config.toml
num_hidden_layers = 10
hidden_size = 256
num_attention_heads = 2
num_key_value_heads = 2
head_dim = 128
intermediate_size = 1024
vocab_size = 8192
hidden_act = "tanh_gelu"
norm = "rmsnorm"
norm_place = "peri"
norm_eps = 1e-06
positions = "learned+rope"
rope_theta = 10000.0
rope_fraction = 1.0
qk_norm = false
attn_scale = 0.0884
bias = "none"
tie_word_embeddings = true
parallel_block = false
extras = ["capped logits"]
init = "normal"
init_std_qkv = 0.0313
init_std_o = 0.007
init_std_up = 0.0313
init_std_down = 0.0035
optimizer = "soap_variant"
learning_rate = 0.004
beta1 = 0.95
beta2 = 0.99
weight_decay = 0.14
lr_head = 0.0139
warmup_steps = 200
schedule = "wsd"
decay_fraction = 0.579
decay_shape = "linear"
final_lr_fraction = 0.0
batch_tokens = 131072
max_seq_len = 512
doc_mask = true
train_tokens = 352600000
max_steps = 2691
dataset = "wikipedia_en"
Each number is 128 + 24 x the weight over its row's rms, rounded and kept within 0 to 255. Layers, rows and columns count from 0. Numbers have three digits each. The size before them is the row's rms in percent of the matrix's.

# layer 7 MLP up, 1024x256, rms 0.119, rows 945-1023, columns 160-191
084:146152063088142139089146104124110138138120126125096166159135100134129126154151134109145080129144
092:113147162112141123119126113152125157125110101094119153120149114162087118130152122154083113096116
104:085132117140143146154153102155101123119137134098140111105110103094132116092157090100130115084086
100:110087124107156154096120126098136158148136135122136083177078099128128115113116108134120096099134
114:117148139128165100105112113151110147119134135112130133143140048161125111144092149112092136133097
097:098102153135151116124132172146147125108136134106108121138142132119144092074114097095117124139144
091:136097111146147114162152142144172123097130152109133108115102088161101121098124138112127115085130
097:128112137138102114162141108146132160100151153090098143128113127109135171129132158119123185125119
092:139132106112123143155141167124134147121153100123161134139128122080114108115110115154156124119170
103:151109108107126137152113151125125092111128165126137158158095113129118109124161101112137165126127
089:164144138081156089076110104149140137119137120130072140122171144147114125151125117122075133122142
095:110145125102137108139119180161145127159096123102128102157104115172123159116144122120138156117105
097:102150140186147176129090129125135086130117077150140113125059136089135152100142124116104108114139
106:120156094177198169104149143119105128150152107139149127101127122100133132156117145126148141083152
097:165169088148131133098122155151118141096150128116101105168141119168116131109098104130165119087114
100:155167112093118113117064140177156131143105173180112110123090192132147099090133116126154156114129
092:146128075108143101149088125128144175111144134122152153098106118116137107130116120143139154095128
099:174141150144111124084092112167113158123110131152141117149104114159100159048114124143102113102105
106:177160107148111088135084137145137146108121102121123125129095154106151096126148105106148109149085
101:102153137111107154146111136094106179095155144116140183129104102142132096124109138139118111171090
099:128093156109108138130137144111150118112119126103094125160102135096151135125156139110143134117145
100:135168120167163128137145108090134114104119144151162098122155138129098131096098138150118126124119
092:120142174141125135103099120174116125141122119130147114096169081142156126101147123141139104109118
107:161113136135136127168087178149101138107127141104118143108146123129137106113121109083096078117172
091:122089139171131174156153199114121105098145124105134113114140125134126097110102167136090134116102
092:114124127098117126136135174133163147143161125154126092142154172138118101120132131116117120164164
093:108132091112084128126104143120134102148128126093135199138098113133155135139133103117175111078136
092:145168145089136129108141143144140134118115092146142124111115160096116176167159147089139127126132
103:178119115097153165154123099132095131154130151167166154118100132123123079124140094140118153095169
097:125154110174138101089143180137129121095152132140117100143116146113123130102146112152187081121156
095:093151142104098106120164102118141161134124124116117179120157123129120190127076188149107119140149
104:113131121166144082115115135152164117150134133131164108193141112129133113121148127076127099128093
100:153153127166112132146110126153169183099181133081119121111117122137178127127127106121131139141083
099:097102146133147107080115116169135146102089085063143132133123118152114131101142128110146128112097
106:131151125130170137121130115173156141162131120150138122180135133130126113103131101115164114091092
102:159091099132140141101110118130114139105112120162131142094109107147117110150115140185107129094101
100:090124170078128111161108163194147127130145115149121126136093129147100148136087112118116107127126
097:104191133118154116117144121136129150135119086139113127096141154136131155164110170113121125161106
115:130210153107154096142120120109146079137144138165109090114143146104155119164145161131135166130102
105:197139182175122088126154146131117099153167106083117132109074107115149145128123113117173105136132
096:146108166134116185130131141105147131108135111153086095098121198145155123105156110090140188126097
102:118122118138119099151126147109120119127129170130179112125163138145148146106160106154119096129146
103:145152086117108117110161121122151139143124109115144142156068096118138168109131146127141144121133
101:136148123101130148142145120158165151129111082131172155148085155084145156126077119152108139102120
100:117148122133082108144150084131148109160115129176133117130146149095109112156132161099104159136098
092:110189132114136137135125100153125099164113078108127128132143085144112157163078112148105111116140
099:125111083160118156129129111133106092129098128139144165124153132111132099116144112111064137107158
099:123168111137125095139066102162062126152157139122126129123139143108097130098113122062127098134103
104:130146104150132184110129153135131116129113134118117084137162145128172149139140146124100126116151
098:132146115103197136127122166156115116114125171124146128160138093144140128139099132085145105125157
103:128125116122129177102160166126135127147136104105141175074096136138159110137112145098139123162114
094:086082142093130112144091125144115144128126127127134111148123127116140109130157115115094126131121
104:127103177152185133110109083157118125146113098106124133114103148117103155069106123163088111141115
091:140112154121118116166148157129132095129064141137147118108129109105127117130109142140148117129133
095:116128139099098116066153103125079071132149178134153147120106072136133148142178128113150132153107
089:145187126136164146107161124151127107147147156144121109159124125138138158168143144139090129149104
107:146174106134063137148143114151091143137142101118183135123142080125153140109099120138153142105130
102:131119141124114132163089134165105079121130100115144185141136119161184076167129109117170133127115
103:100153122185132125164138163140067142095143124144125141095091165166120126112132140112124129110104
099:171114155166107083091148159132145107133113141118096142120124139125136133097076166140145133127091
099:106110120139113118064106124131116133163123155132100075140114107137133147117153155115156142091136
101:075141141142106112146155142130139141126149175112098119101120149147075151123136156101079141119126
099:143209112137165122122105141100151145135110157137103108106179103155153074091055079149137099118132
098:127187096116094140126118129140136136138115109105127161117146161115124103110132136154192153128087
100:130134102124142153093155128101140161141111133130129148134132135102199147141123118134147120127121
094:124058165157151126095068124127095156122104169106083105131137107151164101124124098157132136120137
100:105191144153144140129161135118111155115156157073101116147142098133132119096105095170156110153171
103:138129097139169102139149091171151122183118106106117127133084138126154123078178085115158088149136
094:108133104124139122143083107155125164102117157118148091131171141085143135119122110126119109067155
113:165141164123143116144147099157141145121152126118137133134098186120121101145117127105114090131130
100:129110141151101142153149146157153119123141067132111103138161156120100135142170184149116129138148
099:123103106122115111114136091157153125128151153122125134120115136101102174117100104168140119146124
096:112119133119158171182113123094170124090124107102143169176115137155110103144116146142113132139114
100:134147128144093118185145126115104113113168067100127140118072114106122120175113169149143131113120
097:167141113117095182116139146145139150187127151155120123142148117091108125141073126146125151122134
105:143103112140122152120119170123148124125095153110156116126153133131136155095139071145153138123189
113:129080113112137114134125126158137170114176120129169121134169133130143114113150117089117118122173
099:135104130114142128136139112141118111116161114121121119147124120132131146117094133119133104117075
100:107112093110127086099135143110134086140122135117122111107165137128135113151136114070104071147184